Each number is 200 + 30 x the weight over its row's rms, rounded and kept within 0 to 999. Layers, rows and columns count from 0. The size before them is the row's rms in percent of the matrix's.

# layer 9 attention key, 512x512, rms 0.11, rows 303-316, columns 0-255
109,213,201,190,249,215,287,185,205,163,234,216,210,194,197,178,231,181,229,228,214,216,230,160,219,219,196,162,151,201,173,222,172,203,167,181,219,187,225,201,210,133,232,236,279,187,208,185,217,220,193,205,181,197,202,233,161,170,211,249,211,225,236,200,190,135,220,198,159,241,215,260,250,200,214,256,218,196,171,244,239,180,218,228,245,190,168,182,193,190,192,250,184,117,204,206,198,204,190,145,193,188,175,178,192,216,196,234,229,272,226,171,245,175,183,172,205,164,229,203,212,181,237,199,168,215,223,252,220,155,244,181,196,164,185,150,192,198,167,209,253,161,191,199,193,186,191,206,248,208,197,259,151,225,209,194,237,213,198,180,172,229,264,207,234,220,240,224,222,227,221,234,164,226,144,220,237,217,189,187,221,107,218,183,199,166,242,189,232,241,157,186,266,181,207,201,163,226,212,210,223,198,205,151,218,164,146,209,186,153,192,185,159,173,212,217,211,192,202,218,161,185,196,241,202,158,241,190,263,221,172,143,148,193,237,206,171,257,185,184,199,152,210,193,217,187,228,201,233,167,246,160,161,177,191,244,221
111,179,252,177,195,102,200,205,193,162,212,144,174,195,209,179,191,209,210,132,210,169,183,192,236,153,199,191,189,128,186,196,204,224,182,227,244,213,231,165,187,164,238,195,156,172,175,224,192,206,165,210,199,214,247,154,156,149,204,232,200,206,248,199,221,191,254,192,184,197,142,171,187,190,221,231,188,191,204,219,161,224,172,186,179,242,154,215,152,131,167,247,205,231,179,212,191,185,287,168,177,136,169,179,166,181,206,187,222,208,232,213,189,193,194,211,206,221,169,164,176,206,217,244,182,196,190,183,225,220,240,208,248,213,189,253,229,208,148,183,166,246,161,199,283,222,195,184,172,249,219,149,162,149,204,191,220,194,181,213,205,180,193,165,213,187,179,211,188,209,213,265,272,286,188,228,188,180,211,208,163,193,243,220,201,199,183,239,170,224,211,245,247,216,172,237,230,183,196,170,234,233,209,204,200,223,166,201,159,179,237,224,191,224,177,242,216,186,188,196,242,159,206,240,159,186,171,184,199,208,188,227,222,197,171,209,171,191,184,200,194,210,233,264,192,207,168,200,228,208,245,220,201,185,214,187,254
112,200,246,278,186,202,190,168,205,208,208,176,189,239,208,222,220,158,222,251,255,199,214,200,212,168,179,201,233,199,228,210,254,213,217,169,168,212,119,160,244,174,171,194,157,200,174,214,192,196,183,161,232,220,198,160,204,186,213,201,176,244,218,158,162,204,203,223,191,247,209,162,232,152,220,202,228,195,210,243,247,157,167,277,217,156,259,189,188,168,186,202,244,171,148,173,188,214,204,219,184,117,176,219,266,162,182,179,210,227,200,240,295,143,229,187,200,119,232,165,219,186,177,189,207,186,222,267,193,232,218,188,170,198,228,164,185,231,215,218,159,203,215,227,185,194,194,137,201,171,178,196,207,242,223,154,186,167,205,179,198,203,214,261,174,217,197,192,211,235,187,205,210,210,214,226,144,198,211,208,203,191,200,131,241,196,200,174,134,182,223,206,187,261,187,181,185,185,206,168,208,192,185,220,173,177,197,166,238,211,194,164,174,199,197,201,234,202,161,228,142,155,179,160,162,197,216,181,226,253,172,236,183,246,134,254,196,212,175,186,238,249,100,190,244,188,211,267,197,207,232,178,223,171,180,187,211
105,257,192,198,248,194,189,203,174,189,157,223,238,195,197,176,219,188,208,175,228,210,209,183,192,193,182,203,236,208,152,227,182,198,209,242,250,207,222,231,192,200,273,211,186,191,222,175,99,208,252,152,209,245,250,198,234,188,197,220,216,232,183,283,204,173,217,144,199,199,212,179,192,169,184,234,164,189,172,215,205,190,223,209,194,198,202,206,171,220,226,217,148,218,195,203,195,178,216,250,224,130,230,194,139,236,183,215,200,190,192,188,219,163,195,268,205,229,183,229,169,220,226,184,224,175,163,251,207,157,145,211,161,179,201,186,220,130,173,202,184,194,187,170,163,149,233,263,227,165,131,171,291,197,215,243,207,152,202,203,167,237,221,229,262,181,222,193,184,249,209,145,220,214,155,266,195,209,234,192,161,191,169,216,193,150,203,191,191,257,153,200,207,175,184,147,225,196,240,214,184,173,191,167,202,160,180,198,137,177,209,235,240,234,189,172,246,151,188,232,179,222,227,178,230,195,196,168,217,182,207,214,179,170,183,183,247,196,207,232,169,206,199,149,271,180,262,197,224,147,185,150,174,206,215,216,189
117,218,172,193,159,173,186,166,183,233,133,181,213,180,182,174,201,231,202,214,160,168,213,144,226,173,189,175,188,201,221,192,203,203,191,226,158,199,178,197,187,218,204,207,238,213,201,203,160,201,194,195,147,203,165,178,195,143,185,157,232,176,206,247,188,174,201,219,190,232,225,235,218,184,181,210,248,224,178,158,201,249,233,182,213,197,189,216,226,200,189,194,191,184,162,189,176,225,216,221,175,161,194,205,206,161,247,165,242,207,166,194,203,211,207,235,190,282,193,204,186,214,165,143,192,156,239,199,212,153,216,219,178,199,130,170,241,206,174,150,179,142,222,245,225,161,177,211,172,186,155,217,206,202,219,187,204,212,257,227,189,189,259,177,191,187,238,191,169,197,223,225,193,196,191,208,194,210,198,195,216,242,209,231,220,217,197,256,186,205,154,225,276,200,162,134,249,162,195,172,204,234,202,199,154,242,212,241,246,247,169,143,255,225,243,233,167,126,217,190,176,200,213,228,180,196,190,238,144,239,161,192,233,211,217,207,154,208,211,217,243,159,186,213,165,189,232,230,203,221,195,138,195,170,212,194,148
110,162,217,203,200,189,170,222,252,223,200,181,223,136,209,165,147,197,180,231,164,219,192,138,196,176,212,203,196,209,154,189,222,161,239,240,180,224,178,208,186,202,216,199,199,228,194,167,225,121,211,240,235,224,256,198,221,207,212,153,248,221,205,190,229,144,249,181,229,151,164,174,174,196,195,214,261,264,184,217,182,195,158,201,213,198,235,186,152,201,194,230,239,257,253,180,170,247,184,245,162,178,223,170,207,244,232,236,190,243,256,192,167,203,199,132,180,160,208,157,221,190,213,143,192,220,195,256,151,229,207,110,213,140,181,195,187,180,220,241,204,230,236,157,195,233,160,168,225,198,204,222,222,223,190,158,173,199,233,233,171,208,185,253,145,172,209,209,193,162,172,176,168,195,236,201,195,160,240,160,162,203,200,223,168,205,175,182,205,229,174,242,174,201,235,232,221,192,207,216,242,198,233,194,218,212,153,169,169,217,208,165,204,181,201,185,232,236,178,220,177,181,145,212,210,222,228,178,217,190,211,180,212,186,174,155,180,218,248,173,156,172,229,207,195,168,182,230,166,195,192,237,210,214,195,193,164
112,198,187,201,187,166,178,260,245,181,154,194,186,236,227,242,196,186,208,179,243,184,197,185,213,211,186,213,198,151,217,221,136,229,196,182,138,185,205,165,180,222,229,196,168,204,213,247,213,150,177,194,147,171,234,175,294,184,172,207,173,183,181,241,203,214,188,262,203,215,178,194,194,217,217,230,207,163,167,216,181,149,192,200,203,214,218,190,202,195,209,173,186,237,218,246,233,194,184,169,143,264,181,202,181,220,203,210,240,234,200,238,203,148,168,205,193,212,161,193,151,244,182,184,220,242,169,195,198,216,212,190,239,213,215,176,159,264,220,192,252,231,232,182,177,225,245,225,262,167,220,207,220,222,190,204,201,155,212,199,188,186,110,229,251,229,191,199,178,248,210,238,205,178,218,182,158,206,168,165,175,190,195,215,162,229,190,222,219,255,208,160,204,164,218,219,190,228,222,208,194,188,219,165,204,192,248,180,176,182,229,190,155,195,220,182,207,143,189,153,206,207,205,282,199,213,221,186,190,202,130,197,184,251,220,200,242,191,216,204,221,144,243,208,197,184,219,186,169,208,192,239,180,221,193,227,166
114,195,256,227,222,230,234,214,203,206,191,208,207,195,224,245,226,162,197,161,209,185,166,205,127,201,185,181,202,232,164,195,179,160,184,172,182,220,213,234,190,238,223,204,180,247,198,173,140,197,170,188,201,144,213,184,174,218,188,235,164,247,157,218,163,186,235,205,272,198,177,177,244,215,149,201,180,213,189,209,210,154,187,187,210,152,199,201,217,232,192,216,215,194,169,185,210,271,162,194,167,187,197,188,178,240,240,226,218,226,199,173,190,196,226,246,184,227,171,134,223,170,169,214,199,206,136,241,201,177,184,191,169,164,182,225,196,256,250,194,159,281,228,216,187,204,210,190,241,183,207,203,205,188,229,221,217,165,220,156,276,182,216,203,209,142,213,198,225,249,218,256,201,202,231,203,248,205,221,173,197,190,184,209,174,229,260,224,209,207,204,196,203,195,253,230,174,251,217,263,180,202,191,183,163,194,184,183,227,164,246,149,132,201,166,204,167,141,201,144,199,210,197,220,204,226,178,159,217,183,188,175,153,207,200,184,186,182,175,218,203,207,225,221,177,212,250,226,213,231,196,232,168,279,233,161,211
115,201,204,198,124,193,195,223,163,191,249,176,215,173,206,234,270,178,202,209,189,223,168,230,205,173,249,216,156,194,221,210,148,210,218,191,276,253,163,212,216,183,272,140,265,216,166,206,219,199,187,214,205,211,223,193,159,200,158,157,224,187,177,160,239,241,193,173,184,201,158,173,209,185,178,208,232,210,189,192,186,172,181,215,152,133,235,210,142,221,152,178,215,222,212,233,169,202,181,169,207,184,226,201,195,153,147,225,241,200,195,204,262,181,244,226,168,161,155,204,188,216,211,249,181,238,194,196,192,177,180,202,178,187,201,190,275,153,194,212,226,140,131,192,236,197,226,182,222,197,212,222,159,168,242,240,221,135,208,219,205,207,206,260,194,241,225,153,187,230,131,212,208,254,180,174,198,184,156,235,210,224,163,195,230,217,219,193,200,174,227,176,183,212,219,218,214,225,184,205,184,154,115,186,178,153,160,191,177,190,202,197,181,220,167,219,199,184,89,215,192,190,226,198,208,217,197,182,214,179,191,218,230,162,231,222,165,183,179,220,232,216,249,167,200,210,247,196,127,206,176,171,191,189,157,226,203
114,246,229,238,222,220,239,209,148,253,240,206,218,224,225,222,199,162,249,197,250,172,242,215,204,188,219,206,219,214,214,215,223,214,180,229,214,200,193,189,194,182,159,203,212,167,217,227,245,231,226,225,187,207,209,211,184,143,219,232,221,204,173,191,159,218,216,277,242,166,208,199,133,203,211,209,199,207,157,232,142,189,198,196,177,238,167,225,158,218,237,151,216,148,207,215,210,190,241,203,200,233,171,102,203,168,267,208,191,217,221,222,224,144,181,183,208,195,243,209,201,212,242,182,225,192,197,152,216,199,158,174,241,187,177,168,195,264,173,166,231,216,202,102,182,245,204,187,244,199,238,254,228,209,218,210,160,232,202,213,197,191,208,182,186,200,246,253,204,186,209,185,200,201,181,191,192,208,224,204,237,167,211,203,180,158,182,193,163,166,246,229,257,198,230,203,210,176,212,255,176,191,187,234,220,240,202,177,238,239,198,168,208,214,194,238,179,201,217,182,173,224,221,220,224,195,191,203,171,230,237,219,236,143,252,191,189,204,202,234,187,190,126,189,198,246,162,204,184,187,268,231,203,210,191,159,209
109,177,210,148,179,218,213,197,233,185,204,153,166,195,187,237,196,160,265,158,208,217,203,211,172,239,144,194,204,170,173,227,206,159,183,251,255,180,241,154,237,139,159,215,220,202,230,225,218,217,232,206,194,206,154,199,178,195,209,209,163,245,214,160,202,160,217,254,132,166,248,226,229,190,201,183,210,238,214,181,180,185,137,194,153,185,165,199,153,256,140,200,162,172,152,241,202,181,184,216,261,214,210,246,202,142,169,234,172,231,202,202,235,225,187,184,244,155,185,230,200,232,113,209,211,171,221,194,260,174,181,199,138,147,180,185,221,183,202,221,185,221,286,193,183,171,182,207,233,199,178,155,225,193,181,224,228,218,205,186,226,212,188,217,216,199,205,194,192,235,174,184,187,177,176,202,199,197,251,192,180,159,223,220,206,230,187,218,220,177,203,207,226,239,183,232,241,184,171,181,199,171,168,151,136,231,198,168,236,282,162,235,209,210,150,221,226,200,203,165,264,209,250,236,211,242,205,200,177,192,139,193,196,210,172,166,179,218,195,227,198,219,211,188,225,193,234,246,204,213,265,234,204,209,207,180,173
114,247,184,151,224,145,161,181,179,160,213,135,160,199,254,171,181,205,204,225,243,162,195,207,201,259,215,227,176,178,201,200,168,197,101,263,152,182,237,204,211,208,192,237,234,225,183,179,179,244,179,173,226,225,203,222,198,230,177,166,234,235,190,202,193,213,193,189,185,217,234,176,244,174,226,219,195,203,166,203,226,158,205,233,147,177,212,167,227,220,185,150,201,205,173,181,234,168,159,211,177,182,212,193,210,224,166,183,172,216,192,233,214,184,211,178,202,227,170,195,254,188,145,222,213,228,258,131,154,223,183,181,240,252,200,174,227,184,241,178,244,207,228,220,196,193,272,166,216,184,236,179,160,194,202,182,210,205,223,211,191,214,186,175,193,169,206,206,167,215,216,169,211,197,232,202,258,195,183,197,198,172,140,138,185,204,195,235,230,190,232,264,258,227,210,204,200,176,128,260,221,195,203,214,272,186,176,176,206,182,219,213,193,226,243,257,198,212,169,229,199,233,247,238,227,179,219,225,186,228,191,211,201,208,193,206,216,238,178,192,200,181,171,190,214,184,207,187,231,141,213,203,131,221,195,181,198
109,158,185,160,155,159,215,262,182,219,244,209,218,228,212,206,246,225,175,197,214,169,193,185,244,176,233,194,220,254,181,181,188,223,204,182,227,198,213,183,229,190,230,216,230,181,214,185,204,170,213,217,170,237,240,193,256,177,207,172,199,186,250,290,196,208,187,194,140,219,184,188,191,182,198,201,230,160,217,147,178,243,210,165,235,213,175,219,204,234,262,233,203,229,186,224,212,205,292,160,180,218,226,224,206,225,212,240,215,276,137,255,204,211,207,217,173,215,232,213,189,211,190,147,149,178,244,221,183,192,213,186,202,138,208,228,166,211,219,190,201,201,182,235,196,193,219,162,193,155,211,136,189,167,196,217,252,178,181,141,225,221,229,193,221,180,180,231,192,217,171,149,206,237,135,213,215,202,192,221,183,205,223,188,171,168,236,183,170,219,208,163,214,179,165,236,160,225,155,214,201,179,235,212,208,265,154,205,181,221,222,228,195,221,157,221,208,193,211,190,166,207,272,229,224,167,186,215,231,221,214,212,187,194,197,175,218,218,193,179,257,156,218,133,143,244,187,212,151,238,188,143,248,150,256,186,192
112,236,245,216,185,221,180,152,252,172,211,188,191,189,224,196,170,225,208,224,189,226,257,220,128,207,247,173,180,227,210,199,195,186,220,210,170,186,258,223,170,241,185,205,196,206,221,205,158,209,176,255,174,232,222,231,156,145,225,191,221,229,191,204,212,169,236,199,200,203,180,315,278,216,159,257,210,237,267,170,211,217,177,175,190,235,182,222,203,172,198,190,230,197,185,178,196,175,223,182,188,188,210,161,190,234,169,189,173,171,189,219,183,164,200,175,161,188,165,140,144,235,214,192,195,160,122,189,211,160,244,161,223,193,191,214,153,204,229,230,184,224,223,183,172,168,248,202,159,203,175,147,246,144,164,187,202,189,185,195,177,136,214,265,205,156,180,188,188,181,213,200,201,225,175,152,210,265,196,178,194,210,258,192,175,206,197,227,161,242,164,239,171,188,246,208,245,173,187,194,208,164,216,159,231,205,132,237,243,140,250,245,191,203,178,184,196,228,190,215,174,176,138,199,202,170,244,236,132,244,240,192,189,205,194,220,196,208,206,204,171,176,213,137,204,210,215,174,163,150,189,181,154,206,245,249,167
# layer 9 attention query, 512x512, rms 0.109, rows 304-316, columns 0-255
108,222,228,169,240,200,184,229,177,247,196,186,183,158,169,236,233,219,212,154,194,167,169,203,170,210,183,223,216,190,201,211,198,210,247,214,235,222,192,250,169,221,168,171,166,223,242,180,178,148,204,273,211,219,203,161,214,129,237,247,252,219,236,207,235,236,180,192,219,232,261,215,151,160,247,218,151,157,189,213,199,173,234,201,149,187,176,202,223,209,196,183,161,228,199,223,248,173,175,215,177,215,224,201,122,183,219,217,184,111,230,151,225,207,180,224,172,227,211,250,228,213,227,168,200,235,222,168,225,223,227,223,195,225,213,197,219,240,231,160,191,208,231,186,283,201,192,185,175,176,203,152,209,225,186,181,231,175,184,204,181,202,208,161,219,210,194,201,162,217,276,220,227,245,187,226,228,252,194,182,213,203,226,197,200,211,212,193,174,208,185,189,204,187,197,242,238,226,207,183,202,205,185,218,161,197,255,159,260,223,224,186,161,207,211,238,235,186,236,194,196,206,239,200,228,164,266,224,196,196,175,232,196,224,209,176,203,191,221,173,187,214,214,224,200,238,136,191,236,159,192,179,162,227,201,111,251
104,212,228,170,198,176,189,185,132,244,202,228,183,151,213,200,192,181,191,225,208,169,211,213,171,200,185,174,235,238,257,169,248,274,194,196,173,179,181,275,215,211,154,214,134,166,191,221,234,210,220,217,194,201,184,250,174,195,190,173,156,221,232,214,162,214,151,215,181,203,183,160,214,207,171,225,140,182,215,222,202,190,224,227,199,189,208,144,218,175,194,189,215,221,167,183,216,183,170,188,269,168,229,202,203,196,202,176,108,204,178,194,241,209,185,216,170,136,194,223,214,125,225,217,240,225,184,207,235,205,242,131,151,178,217,171,197,190,182,199,195,244,210,177,250,155,226,180,189,192,200,224,149,210,162,161,229,223,165,167,213,238,205,173,234,180,193,224,204,136,254,187,219,208,179,252,258,248,262,260,226,193,196,199,238,232,242,202,149,203,249,212,244,170,182,223,224,193,159,177,167,196,148,258,217,145,149,200,254,146,165,122,193,218,170,205,260,220,189,227,205,223,160,187,196,211,205,173,140,238,250,221,198,198,225,219,221,191,178,169,175,249,196,143,236,170,178,221,188,225,215,237,243,147,203,241,182
104,198,215,189,156,254,166,184,236,220,183,212,213,187,197,282,200,258,197,207,236,180,141,179,234,211,120,190,247,192,145,167,261,176,172,254,196,247,193,182,235,230,170,205,178,217,226,194,200,189,234,167,225,187,264,199,272,250,203,186,167,212,165,161,214,196,194,252,201,224,207,188,244,214,174,264,208,213,230,190,229,247,214,170,197,203,208,204,185,160,222,202,194,214,141,170,197,244,247,221,235,170,197,239,180,157,194,244,162,206,175,195,269,164,161,267,227,208,241,199,173,230,187,236,199,194,223,213,166,231,238,207,131,231,201,214,200,192,248,259,219,165,243,215,186,217,205,227,255,187,233,235,233,206,244,249,193,160,212,176,175,210,192,247,234,253,164,166,156,209,249,186,147,243,163,198,206,245,221,221,176,154,234,199,221,130,242,200,203,191,197,187,198,203,220,177,216,200,210,183,234,203,224,202,198,235,225,197,193,206,218,203,188,192,198,172,191,153,218,177,194,203,166,208,213,205,219,169,199,162,206,216,241,187,183,220,237,196,221,202,212,225,199,172,220,229,219,200,160,178,171,208,244,168,162,236,203
109,188,144,206,190,204,194,146,242,180,180,227,207,186,167,225,218,219,192,214,227,203,227,127,199,191,143,186,193,192,220,253,227,242,225,248,147,184,200,214,174,191,190,235,225,164,195,177,183,227,141,180,131,246,210,200,226,186,227,183,218,164,183,236,203,229,178,186,199,264,161,188,169,209,192,209,196,208,223,228,213,198,244,217,246,169,155,197,181,225,195,262,205,189,180,176,233,209,160,239,149,254,198,246,196,179,152,197,241,229,179,240,153,181,169,192,242,222,206,206,166,251,185,241,191,209,191,201,178,196,182,145,257,232,173,194,271,208,211,204,256,223,226,200,221,224,241,143,218,145,233,204,214,202,201,224,171,246,201,171,212,220,184,199,201,243,190,236,165,266,191,165,183,256,163,157,222,233,154,214,207,204,226,217,211,168,226,271,226,223,216,231,229,179,212,184,224,202,192,191,231,232,190,151,154,216,234,234,173,185,258,186,222,231,216,263,198,230,206,214,205,251,226,193,167,216,209,179,234,191,168,236,229,186,191,224,167,176,177,176,222,187,201,205,161,188,194,217,206,223,244,196,253,192,234,177,189
113,153,216,183,202,209,154,251,240,247,250,231,193,239,256,208,214,202,212,230,224,274,211,203,164,239,225,203,212,204,185,205,140,225,236,240,222,240,223,224,211,203,224,236,239,185,175,202,183,182,186,235,220,184,224,248,226,223,230,201,238,225,226,180,190,200,227,200,242,177,219,223,223,148,192,256,251,229,217,182,204,187,196,212,184,186,214,185,125,225,202,217,221,204,225,199,171,201,207,227,198,225,239,188,199,241,210,203,213,181,250,189,166,233,155,232,222,227,156,179,213,208,190,165,185,198,221,244,207,197,209,158,220,167,191,201,217,213,255,205,215,179,218,250,207,221,237,186,197,145,228,191,232,252,198,195,251,199,196,178,153,221,274,185,169,202,185,176,212,197,219,144,245,206,221,184,215,269,256,128,157,179,223,219,182,206,226,255,214,239,206,228,239,228,219,235,203,223,290,250,165,184,161,244,205,208,198,206,243,218,219,194,234,195,197,212,241,225,211,184,183,221,200,205,260,231,129,172,209,222,234,217,175,173,168,226,206,211,200,190,207,173,261,259,159,221,205,203,195,179,191,187,226,244,206,219,197
105,214,189,187,202,167,201,166,196,229,147,140,224,145,217,227,205,134,195,146,214,228,228,253,217,208,117,199,178,160,218,209,162,206,228,191,190,215,202,194,182,194,199,190,241,223,167,202,190,185,201,195,216,188,201,164,230,217,227,204,199,182,233,230,196,210,182,213,222,218,177,194,213,236,166,222,184,193,178,175,164,216,186,201,155,240,230,188,181,171,263,187,202,200,188,206,204,190,163,210,161,164,205,197,245,254,199,164,229,190,229,154,150,217,206,177,183,234,166,223,203,188,181,188,204,217,237,166,155,147,211,181,206,222,209,226,148,222,240,160,184,215,198,201,213,199,187,157,170,210,216,180,235,168,156,224,87,216,228,219,214,203,143,283,233,185,202,192,176,218,236,219,225,204,197,206,213,188,249,192,226,221,185,219,217,206,158,226,184,186,154,186,188,215,205,245,237,284,259,221,152,228,249,238,170,227,196,180,193,156,242,171,207,268,172,250,185,162,207,188,215,220,158,252,230,222,226,207,156,244,158,176,152,258,174,141,190,181,230,181,225,192,262,213,163,157,193,181,191,173,171,225,215,194,231,164,201
108,220,248,240,213,148,225,203,175,167,212,250,196,201,213,167,242,216,252,159,191,165,181,166,177,160,192,176,175,229,174,162,207,201,225,199,199,177,185,199,192,144,232,195,163,192,162,167,179,109,251,222,227,206,212,196,233,271,174,206,197,210,135,157,168,202,200,215,261,150,200,158,178,201,201,214,176,233,235,213,168,185,220,244,209,153,242,216,200,108,182,220,205,163,200,188,193,177,238,258,193,177,188,237,206,172,258,253,219,176,199,238,184,229,244,178,212,255,211,171,257,214,229,219,186,206,219,242,167,168,152,239,206,250,169,199,190,283,189,189,131,189,211,191,199,210,228,130,200,176,183,186,231,147,207,175,221,217,212,178,242,193,189,178,187,237,211,150,225,276,223,148,182,180,229,168,230,203,187,210,205,183,217,199,185,191,232,274,206,217,268,195,189,202,205,237,175,224,198,214,130,199,217,124,237,233,166,161,186,215,224,169,194,198,241,195,145,165,180,174,207,145,223,196,223,185,217,170,191,249,202,220,175,210,225,164,204,179,218,183,176,221,242,198,193,245,206,139,164,207,195,208,229,252,215,236,243
105,198,238,233,205,256,232,210,151,217,181,171,188,243,225,222,230,208,228,184,115,133,166,172,216,175,223,151,210,226,255,217,195,195,280,237,274,230,194,224,197,153,249,166,188,205,164,154,193,179,229,191,218,165,256,164,187,182,214,175,198,183,189,225,268,186,251,274,203,200,199,147,203,209,177,196,192,166,160,171,148,182,195,214,214,157,262,185,218,197,199,206,162,230,217,183,172,196,192,151,198,207,236,263,213,139,186,211,163,196,191,175,229,193,254,230,199,185,160,213,216,215,204,202,250,197,160,173,179,195,228,183,189,234,153,211,271,175,182,214,218,188,167,192,152,128,194,220,185,227,207,193,242,168,219,180,210,185,229,135,191,191,249,246,163,158,209,184,216,193,187,238,242,173,192,182,248,171,196,224,215,173,200,254,217,215,223,216,214,247,202,152,161,199,224,186,226,189,137,209,157,198,208,216,190,195,202,203,199,248,242,143,242,220,169,193,209,171,154,198,223,190,205,187,167,248,241,198,265,209,195,201,203,202,217,190,202,182,178,220,208,210,219,192,252,156,190,206,224,214,173,150,149,196,242,188,210
106,180,232,197,146,180,202,146,153,242,190,162,243,216,147,218,199,224,170,213,211,242,239,199,225,139,251,155,196,209,163,177,153,229,182,242,224,195,210,193,184,189,182,167,229,158,256,238,218,228,163,182,197,215,135,196,158,181,217,181,232,195,145,176,185,220,202,264,183,217,214,170,159,259,231,217,251,216,211,221,187,158,186,215,180,165,198,244,201,134,208,160,154,208,227,229,225,168,210,229,175,262,167,198,211,194,242,195,151,206,254,233,165,216,196,186,186,133,211,194,169,236,252,172,222,176,191,150,205,189,174,247,254,135,178,146,170,228,224,228,213,225,191,199,253,262,194,177,212,191,228,244,140,182,214,150,192,184,163,174,196,210,170,169,245,210,203,274,211,180,160,163,254,208,177,222,190,183,226,251,190,225,244,231,211,149,194,222,218,194,137,197,216,157,170,175,249,184,215,217,185,236,171,225,221,129,219,200,215,164,219,161,228,205,207,173,178,213,192,214,248,155,251,226,217,217,175,238,186,225,227,166,170,168,230,156,156,175,212,179,206,244,167,230,210,183,196,210,184,199,160,197,217,223,258,193,200
104,206,162,174,196,203,198,236,266,206,167,242,217,232,213,247,165,227,165,178,251,204,182,211,181,214,186,201,190,182,182,182,173,154,192,186,231,155,149,121,214,172,193,124,221,182,223,197,244,205,178,188,192,204,172,185,260,173,223,199,112,253,204,168,249,199,281,211,173,203,227,235,197,229,231,175,212,270,213,186,159,159,252,190,220,176,181,175,196,212,183,203,159,166,210,196,213,189,198,276,230,194,161,244,218,213,192,184,177,214,167,207,180,152,228,200,228,138,184,217,203,234,209,211,128,251,195,230,227,208,208,231,195,202,187,230,243,244,195,208,261,217,219,180,209,211,223,219,170,186,236,209,194,209,181,195,243,250,190,215,195,260,215,226,163,220,174,197,120,245,194,193,199,180,219,225,188,224,187,206,191,161,258,252,240,254,212,204,182,202,206,173,239,159,213,233,231,164,215,191,174,205,188,219,182,172,186,161,236,247,206,210,188,213,222,165,215,247,206,222,162,196,218,167,200,222,194,222,212,181,192,161,242,191,189,154,209,241,181,180,199,209,213,232,257,218,255,231,237,213,188,236,181,224,197,186,225
108,170,209,214,200,187,184,209,192,203,189,215,197,206,189,192,174,126,171,182,161,223,199,180,187,208,218,208,203,142,216,151,152,200,149,246,224,165,189,182,182,160,140,216,211,218,194,169,181,205,248,232,217,190,183,215,183,196,233,242,212,203,188,173,237,262,228,234,185,221,188,160,171,226,210,184,211,174,196,230,261,179,185,164,207,206,191,209,243,228,234,166,194,179,197,189,140,153,212,246,200,198,227,179,217,185,139,188,191,183,150,187,208,224,185,178,157,198,207,188,154,156,210,153,213,217,172,199,209,225,174,180,210,229,192,113,209,231,194,140,187,149,181,160,164,173,223,200,209,172,216,189,196,212,224,199,196,217,188,189,175,169,175,218,195,185,161,146,223,231,187,188,211,214,225,269,190,144,151,177,134,199,114,163,195,162,179,257,201,167,218,170,207,190,202,216,235,206,125,207,196,221,140,211,174,143,210,174,172,175,184,185,179,221,196,202,181,197,251,160,151,181,206,191,174,208,160,207,237,221,235,218,233,183,171,182,190,176,218,269,140,206,185,199,222,197,246,164,214,213,213,218,165,223,185,204,171
105,189,150,185,162,170,194,218,202,179,185,204,216,145,232,202,233,177,227,197,191,138,229,244,225,214,203,161,203,244,210,217,186,222,207,198,221,195,250,191,216,137,219,235,181,175,147,171,189,211,215,198,204,177,234,180,194,215,246,230,164,214,203,204,248,189,163,193,112,243,257,177,170,192,220,200,229,205,173,162,214,187,238,214,203,145,122,214,167,125,236,166,220,259,214,191,202,198,200,170,236,209,192,209,161,204,241,259,170,193,215,178,148,180,155,203,216,176,180,206,177,245,181,193,157,146,218,201,156,224,185,253,236,218,271,199,216,260,193,187,207,192,265,142,204,189,248,230,196,217,134,211,223,212,155,213,226,155,225,132,233,173,207,198,233,162,183,185,203,178,189,168,203,260,204,236,202,185,195,200,130,212,180,216,207,187,207,209,182,246,207,206,186,257,231,197,205,205,190,163,192,214,231,194,226,203,177,162,135,209,189,252,158,193,183,173,155,188,243,246,179,191,222,140,172,195,171,188,206,196,207,190,187,189,251,255,217,162,213,233,189,229,171,151,153,192,176,245,241,220,190,147,148,225,219,216,172
109,181,183,152,193,218,210,165,263,167,234,190,156,219,216,222,180,190,190,208,187,218,186,227,169,156,250,218,168,225,195,200,170,176,197,196,259,170,230,156,228,150,176,161,175,170,172,145,200,160,243,213,156,164,179,183,197,196,139,233,235,148,161,237,234,209,128,159,189,176,228,317,223,185,207,223,220,202,175,231,177,195,159,195,167,160,188,206,220,225,196,192,215,209,203,174,190,205,199,176,207,220,178,209,221,248,207,183,209,227,183,206,172,207,217,159,216,191,184,199,146,242,209,207,165,199,199,217,171,191,225,223,174,197,196,228,184,209,202,189,173,241,201,206,186,204,220,175,260,176,218,162,214,167,226,228,190,187,199,165,193,205,221,199,168,172,190,219,217,207,230,272,172,223,226,183,209,176,174,171,194,157,200,230,190,211,168,186,160,197,235,206,144,193,185,226,173,201,161,224,166,279,284,200,165,250,182,182,204,171,234,221,178,179,216,184,192,158,176,158,182,165,177,215,197,172,192,199,162,242,236,211,149,156,179,116,181,190,189,192,141,189,182,203,180,207,120,204,235,156,157,190,173,188,149,207,218